From a checkpoint of a small transformer trained on Wikipedia.
Size: 9 layers, width 128, 4 heads of 32 (2 for keys and values), MLP 448 squared leaky ReLU, vocabulary 2048, 2.16M parameters.
Architecture: RMSNorm before each block, rotary positions, untied embeddings, normalized queries and keys, paired heads, gated attention, norms scaled by depth.
Training: a variant of Adam for these matrices, 4062 steps.
Each number is 128 + 24 x the weight over the matrix's rms, rounded and kept within 0 to 255. Layers, rows and columns count from 0.

# layer 6 MLP up, 448x128, rms 0.101, rows 419-447, columns 64-127
[[140 145 152 158 132  94 116 122 152 154 152 124 150 106 103 166 124 171 141 151 156 122 116 105 151 121 135 139  97 124 177 141 144 163 162 146 106 114 170 124 134 115 127 115 121 135 139 132 120 122  92 134 137 131  97 178 158  97 106 150  83 126 100 135]
 [136 148 119  96 209 111 155 143 131  91 113 139 144  92 104  99 136 100 130 151 125 135 153 122 158 106  93 112 119 154 127 156 154 101 119 101 118 133 160 112 129 139 105 132 113  86 125 181 126 166 128 167 136 138 112 109 133  87  85 127 117  90 194 149]
 [136 105 160 115 161 146 131 132 123 117 149 163 164 141 142 124 117  95 135 152  96  93 122 145 143 136 120 142  83 163 153 164 125 130 124  64 111 129 127 124 169 162 153 157 119 144 121 138 174 132 155 124 110 109  82 149 157  93 132 126 141 100 167 173]
 [153 143 147 144 112  95 104 156  95 149 137 110 137 108 115 114 111 165 171 134 123 151 175 119 132 127 123 108 122 105 114 147 117  91 115  98 155  86 158 129  81 138 160 107 112 156  72 109 111 184  82 132 151 120 125 125 115 121 144 113 162 112 125 146]
 [157 151 143 130 114 145 133 179  96 110 133 131 153 127 104 145 111 148 138 135 128 111 164 149 123 138  64 108  74 162 152 156 145 119 109 122 132 132 120 137 146 120 135 129 122  99 163 158 134 107 144 158 127 101 121 127 144 156 118 118 129 146 149 110]
 [173 174 132 154  97  93 114 144 107 103 108 142 138 128 151 128 148 125 135  96 157 103 121 149 102 140 122 158 129 120 135 109 142 114 105 138 156 155 132 145 125 109 130 131 122 103 144 136 136 127 121 118 164 134 111 131  91 106 135 152 162 120 165 109]
 [142 131 100 142 158 111 138 167 126 120 119  92 155 134 118 129 122 116 140 109 140 159 110 158 108 132  94  75 140 112  72 109 162 113 121 146 108 112 134 182  92 129 117 164 140 149 153 151 172 127 135 143 136 117 116 140 111 111 100 175 115 141  89  85]
 [182  77 138 143 125 143 112 155 106 123 112 145 150  85 173 126 107 136 151  95 144 134  98 105 129 130  97 171 112 116 114 139 166 100 192 127 156  85 118 140 138  80 102 179 158  90  82  69 117 102 113 169 129 148 116 149 115 178 178 112 115 135 145 156]
 [119 107 119 127  89 101 129 114 122 107  93 115 135 109  87 134 110 142 112 108  53 131  76 134 151  92 108 122 158  79 130 109 134 149  98 118 129 127 118 137 150 128 112 161 102  94 120  92 153  97 160 141  58 108 114 140 128 126 150 121  94 134 116 159]
 [ 82 172 193 182 117 137  79 171 139 117  54  92 145 141 121  91  82 151 199 145  98 116 158 116 162 137 148 172 156 136 138 134 197  69 154 131 150 176 135 163 127 142  99 132 130 137  96 135 144 101 110 117 151 133 110 161 151 189 136 169 151  86 146 109]
 [139  96 125 155 102 144 117 115 147 165 180 103 156 130 126 137 103 115 170 159 143 140 124 115 135 146 151  85 120 126 127 146 106  99 142 137  95 114 137 125 150  89 113 117 121  79 110  90 143 133 130 100 102 104 115 127 136 122 124 105 141 170 121 119]
 [ 81 169 124 119 135 110 121 125 137 101 103 151 166 162 154 129  63 162 115 171 153  66 120 135 128 164 142  90 141  65 142 157 142 118 170 145 171 135 137 132 136  90 123 154 180 127 101 107 115 134 105 147 148 126  98 139 142 119 144 109 134 153 131  87]
 [103 117 151 154 157 124 108  87  86 165 125 129 147 131 139  81 167 113 136 133  98 144 157 167 115 170 115 136 128 141 128 152 145 127 148 120 120 171 114 114 133 109 102 156 151  91 152 144  84 139 139 131 168 104 133 140 131 155 162  97 156 112 115 124]
 [119 117 113 114 145 150 111 155 153 151  96 162 123  99  58 129 102 126 126 149 131 144 120 103  93  97  99 138 123 118 162 145  85 154 122 134 176 158 132 128 143 165 134  89  88 156  88 116 122 167 109 101 115 161 123 141 124  84 152 109 168 144  96 115]
 [108 175 160 122 136 193  87 137  90 149 147 102 117  96  97 135 101 128 159 138 143 142 100 139 137 159  94 131 167 129 131 132 158 124 171 183 155 156 125 155 128 149  94 127  99 184 111 123 103  91 102 134  94  72  88 143 150 152 196  92 144 159 121 104]
 [142 132 112 134 113  97 120 147 143 128 113 114 133 137 114 127 104 148 138 109 126 120 167 148  91 181  75 134 110 138  77 108 161 124 133 150 174 108 158 127  95 136  95 142 163  97 154  97 123 126 120 101 131 167 125 127 141 120 121 116 112 119 156 135]
 [123 142 112 115 133 101 123 137  83  97 168 150 143 154  86 162  81 118 142 151  88 138 145  80 123 122  85  94 139 157 123 133  99 114 132 116 132 110 122 123 128 184  83  99 156 121 124 132 173 153 123 120 106 135 169 105 127 139 152 139 145 151 128 176]
 [ 82 152 159 135 122 124 102 144 115  71 129 102 136 117  93 110 144 132 108 160 125 125 145 143 120 123 136 135  91 127 170 168 158 134 121  84 109 165 148  91 108 158 141 109 144  78 140 132 127 144 120 109 144 106 136 141 167 102 130 106 145 115 161 164]
 [143 102 117 177 113 120 126 180 133 123  71 152 127 117 131  70 132 145  99 139 161 136 110  99 135  86 135 130 130 142  87 153 124 147 149 123 113 100 145 191 151 113 119 114 121 154 169 155  94 184 138  83 125 119 138 191 121 120 118 120 142 121 213 105]
 [126 125 126 138 106 104 136 146 113 153 160 112  97 121 146 172  94 185 132 126 144 127 149 140 148 131  85 131 132 106 149 128 156 111 150 138 137 144 134 135 142 126 164 127 106 169  94 139 144 113 127 163 101 150 116 120 137 120 149 141 115 127 119 103]
 [162 145  96 167 109 111 111 159 116 116 120  84 172 104 107  89 111 105 131  91 150 118 123 143 137 168 104 139 111 114 127 112 154 133 150 123 132 135 124 104 107 114 123 109 124  74 126 155  86 156  75 125 103 120  97 110 130 116 152 166 158 131 117 131]
 [144  91 139 128 137 142 136 143 178 129 122 177 119 107 123 138 115 109 133 131  75 140 105 123 109 143 124 104 114 102 134 142 100 129 161 106 113 109 102 138 118 102  95  91 132  68 132  94 137 136 124 124 118 152 161 133 137 122 151 145 124 156 129 127]
 [103  99  92 126 112 126 100 194 125 121 114 124 125 131 104 132 154 150 119 147 122 138 139 121 135 157  86 153 146 132 140 156 169 104 115 116 158 134 155 168 124 150 110 165  87 109 147 122 171 117 161 119 131 135 150 130 141  96 172 152 121  85 147  92]
 [ 97 157 136  88 160 148 153 134 138 134 132 171 136 110 128 118 100 116 159 163 176 110 174 105 142 114 121  91 100 125 126 120 113  98 155 140 104  94 110 130 115 130 103 129 125 127 124 126 135  90 114 116 154 145 167 141 156  90 128 118 110 146 111 158]
 [121 137 143 103 140 173  87  54 130  95 103 153 119  74  83 114 148 136 109 112 110 141 128 113 134 119 160  91 126 121 152 141 111 136  87 121 142 136 123 119 141 129 125 124 155 115 142 154 141 115  98 148 104  97 117 192 137  79 142 137 163 170  99 130]
 [122 149 125 118 138 115 127 188 141  98 144 174 127 147 114 159  71 124  84 111 102 103 131 137 152 194 103 107 104 137 112 149  93 123 104 129 160 143 167 156  96  82 165 159 104  97 141 134 121  83 171 123 134 113 108  95 141  96 138 112 128 141 164 106]
 [181 124 109 139 153 118 123 116 135 102 115  82 142  78 115 100  93  89 126 134 150 106 129 133 127 116 137 121 156 120 134 110  93 117  94  95 126 136 146 100 112 126 116 151 107 133 133  90 140 133 130 155 156 129 141 141 140 144 118 133 100 138 169 152]
 [127 135 123 122 121 144 118 142 134  90 123 124 144 135 146 125 122 137 130 145 134 171 127 103 110 140 132 131 128 133 160 145 129 111  83  99 158 146 104 139 130 136 131 152 114 170 123 102 158 163 153  95 144 160 142 151 136  94  89 155 121 125 136 146]
 [157 114 134  76 167 129 146  99 124 133 123  99 135  91 120 140  65  92 165  79 110 141 127 131 144  75 147 108 103 122 118 112 104 136 121 135 119 124  82 112  82  94 158 185 165 113 114 129  93 124  88 172 106 145  70 107 141 111 138 136 146 157  98 177]]
# layer 6 MLP down (transposed), 448x128, rms 0.0704, rows 419-447, columns 64-127
[[139 129 141 110  98 180 107 138 118 100 121 120 137 133 130  80 127 126 100  94 107 127 155 155  85 105 132 115 145 127  80 127 100 109 117 128 169 150 142 134  94 116 141 140 138  96 139 117 174 133 137 121 132 135 150 113  99 150 106  98 143  97 148  92]
 [113 111 137 115 118 147 166 156 147 134 150 117 133 145 129 190 128 139 108  97 134  75 107 126 133 122 133 112 120 108 107 125 194 133  97 141 124 156 140  97 174  89 123 155 161 204 114  97 121 134 158  82 143  99 141 147 150 122 137 130 122 126 107 122]
 [100 118 118 120 122 117 124 126 136 109 142 142 144 159 127 156 111 161  60 109  90  89 109 140 131 129 120 132 102 118 140 124 115 119 117 105 132 131 126 106 146 104 163 123 114 145 127 143 171  59  87 145 148 112 120 144 110 140 123 144 115 149 101 128]
 [140 125  89 101 119 143 113 132 155 136 144 123 106 118 139 156  56 111 168 107 100 119  96 127 115 107 168 121 129 112 151 134 132 193 111 115 166 101 129 123 115 128 103  99 142 126 150 100 142 145 131 138 154 140 104 109 145 126 105 116 107 182 123  79]
 [123 116 112 130 120 122 115 140 155 142 126 122 110 148 142 104 124 100 134 164 156 165 139  93  89 134 120 159 157  39 122 142 107 138 144 143 122 125 151 151 101 135 120 134 111 105 116 131 107 138 133 109 126 139 171 157 127 119 155 144 115 110 136 160]
 [129 141 125 112 148 130 137 133 113 124 148 138 143 155 127  98 183 143 148 107 141 132 140 107 126 119 141 124 133 143 122 145 109 118  92  81 100 155 104 158 122 187 150 139 121  88 161 101 157 134 110 122 134 139 147 172 165 119 110 139 108 159 135 106]
 [163 155 141  99  88 135 149 138 115 107 114 170 124 143 132 163 170 174 131 101 170 168 143 149 124 165 145 131 124 146 135 137 115 157 148 105 154 131 134 154 175 150 109 129 144 147 115 133 122 123 111 150 150 163 117 133 136 121 177 118 164 114 190 106]
 [ 87 141 126 117 129 140 171 108 108 107  89 111 168 170 135 137 131 133 136 113  95 143 120  88 108  87 116 133 162 106 145  97 103 128  85 143 107 120 164 158 103 126 170  99 130 156 155 131 183 126 170 142 172 106 137 106 114 153 163  78 111 106 138 109]
 [144 102 117  97 131  94 118 113 108 100  96 108 113 132 126 138 140 177 154 130 147 107 160 122 137 149 128 103 173 145 112 124 155 135  98 171 110 145 113 149  77  91  71  93 146 162 126 119 113 113  82 114 108 104 154 164 148 158 118 172 184 130 105 124]
 [136 138 128 127  89 156 123 133 180 147 127 117 163 107 139 101 119 115 155 120 137 118 186 116 143 135 108 111 133 122 107 124 164 138 133 112 175 160 134 100 145  83 196 148 128 131 147 145 153  70 143 117 162 109 118  74 117 105 155 189 109  97 124  99]
 [112 138 119 156 116 134 138 130 162 152 133  85 165 138 193 153 117 132 158  97 132 114 146 116 129 129 119 159 152  98 110 144 124 115  97 130 178 134 142  88 116  89 116 111 139  80 128 141 156 120 142 104 100 114 141 131 139  90 159  74 101 133 106 171]
 [ 86 148 156 161  90 115 146 147 168 148 139 108 117 146 158 137 122 128 140 102 114 142 118 102 127 123 124 117 129 142 101 128 168 171 170 117 168 122 145 107  90 131 116  98 130 151  71 131 128  82 103 106 161  85 119 139 103  88 106 118  94 154 112 151]
 [129 167 160 157 154 152  92 173 133 147 115 108 123 104 116 175  90 127 134 111 134 135 150 123 148 123 135 128 139 106 133 115  94 143 142 133  86  93 153 111 122 131 140 155 169 162 139 128  86 144 130  93 132 157 133 110 116 129  75 158 146 135 112 175]
 [136 117 104 147 132 107 135 118 150 141 118 145  99  93 156  82 119 135 133 155 155 142 129 140 132 120 110 121 151 101 138 130 153  80  74 221 113 127 183 164 136  97 139 115 107 130 135  93  85 140 128  94 119 128 137 199 129 138 153 120 158 152 157 124]
 [160 158 134  81 116 131 122  89 177 124 135 143 126 104 116 130 122 101 151 132 154 144 132 160 110 171  91 131  99 140 141 160  71 140 128 129 153 124 131 117 116 129  90 108 148  95 127 129 159 188 120 124 134 143 135 131 105 139 112 133 107 134 136 170]
 [107 119 118 140 174 127 135 119 110  66 129 128 105 150 132  88 149 123 122 136 104 118  79  97 134 111 136 110 154 131 148 139 121 163  97 119 117 124 124 153 138 125 143 106 112 121 124 158 130 108 132 156 128  70 106  94 159 122 148 106 130 127 102 166]
 [100 124 128 128  72 148 121 125 144 108  71 151 152 108 162 121 148 120 103 102 116 135  77 142 146 144 167 128 125 102 132 154 152 128 118 141 120 117  72 106 143 123 117 132 156 148 163 168 127 107  97 131 173 141  85 148 146  88  95 107 111 109 133  91]
 [140  94 105 128 152 144 136 130 112 134 106 182 116 110 129 172 108  92 132 150 106 135 159  93 150 101  92  99 157 108 128  87 158 131 160 125 124 131 107 147 151 123 145 160 138 161 111 154 140  87  88 115  92 117 158 129 123 169 146 137 115  99 132 139]
 [136  98 108 147 102 150 112 191 134 132 116 157 100 115  85 136 105 109 104 172 106  70 113 122 137 119 121 100 131  88 167 117 112 141  96 162 143 136 148 150 145 186 153 118 168 154 110 176  91 142 117 138 138 132 150 152 126 116 139 101 162 171 175  93]
 [125 129 104 106 122 111  92 130 160 127  94 142 147 140 125 155 134 156 139 134  79 146 103 121 143 121 132 115 140 158 122 129 137 120 110 123 124 130 120 107 133  92 133 137 128 128 159 121 108 121 161 105 143 144 129 131  78 121  93 133 118 162 115 117]
 [144 105 126 125 168 107 107  83 107 157 103 148 115  95 131 146 153 123 140 107 110 118 130 111 115  73 119 105 141 134 131 105  94 127  74 140 116 132 140 101 144 128 130 136 180 171  94 144 114 119 177 161  89 134 129 176 137 136 140 140 110 122 116 128]
 [117 127 145 128 137  96  99 159 118 113 169 126 133 152 106 140 144 140 169 120 123 124 148  95  98 108 155 143 127 119 146 114 138 131 164 124 142 141  95 131  98  97 126 119 106  90 119 125 152 154 135  87 149 166 108 150 137 110 116 138 128 179 144 110]
 [135 155 143 138 153 158  71 148 130 159 120 151 139 113  73 102 113  99 113 133 134 166 153 101 154 122 184 156 138 171 169 137 155 120 114 126 116 163 135 114 149 120 110 111  91 114 137 165  92 111 110 133 101  82 184 104 142 151 154 150 124 132 152 111]
 [171 108 122 165 106 142 124 115 126 112 137 127 112 115  70 128  99 157 112  97 108 139 116 138 116 104  92 149 130 103 154 104 173 120 110 122 138 148 141 131 112 116 111 134 147 128  93  82 179 160 129 147 105 129 139 186 142 152 159 154 175  91 171 145]
 [105 120 105 111 184 118 136 114 147 167  95 129  87 143 138 100  83 130 125 146 160  95  84 149 120 176 101 105 159 127 118 128 140 110  77 136  87 110 162 117 113 102 145 135 131 112  86 163 128 128 143  95 108 135 168 129  87 111 165 141 124 110 139 151]
 [103 112 157  72 156 137 129  87 120  87 140  68 132 136 161 110 117 159 134 122 148 120 198  81 137 137 130 113 144 168 127 140 133 109 119 113 134 147  98 143 115 123 122 150 174 116 157 165 148 144  80 135 119 150 133 168 138 143 119 115 130 180  95 126]
 [136 122 119 154  98 128 112 140 118 130 126  81 121  97 144 124 134  97 119 139 121 117 163  94 149 104 134 136 176 112 126 122 139  97 130 135 142 125 144 107 128 148 151 149 160 164 103 139 109 100 113 128 157  92 146 116 102 170 125 130 126 132 179 124]
 [120  94 119 144 120 116 122 132 140 185  90 141 134 125 181 121 182 100 108 147 143 114 120 112  87 142 128 132 135 114 157 113 110 120 142 146 123 115 148 137 163 131  97 124 124 177 119 142 118 124 127 132 134 106 112  83 136 126 109 131 103 124  69 130]
 [112 114 158 136 133 140 116 185 143 103 123 126 124 159 114 146 140 127  77 181 118 101 117  88 126 144 140 113 143 135 107 132 154  91 129  99  91 138 206 116 158 142 139 145 133 156 186 134 138 108 148 126 122 147 197 139  88 136 174 145  91 118 124 115]]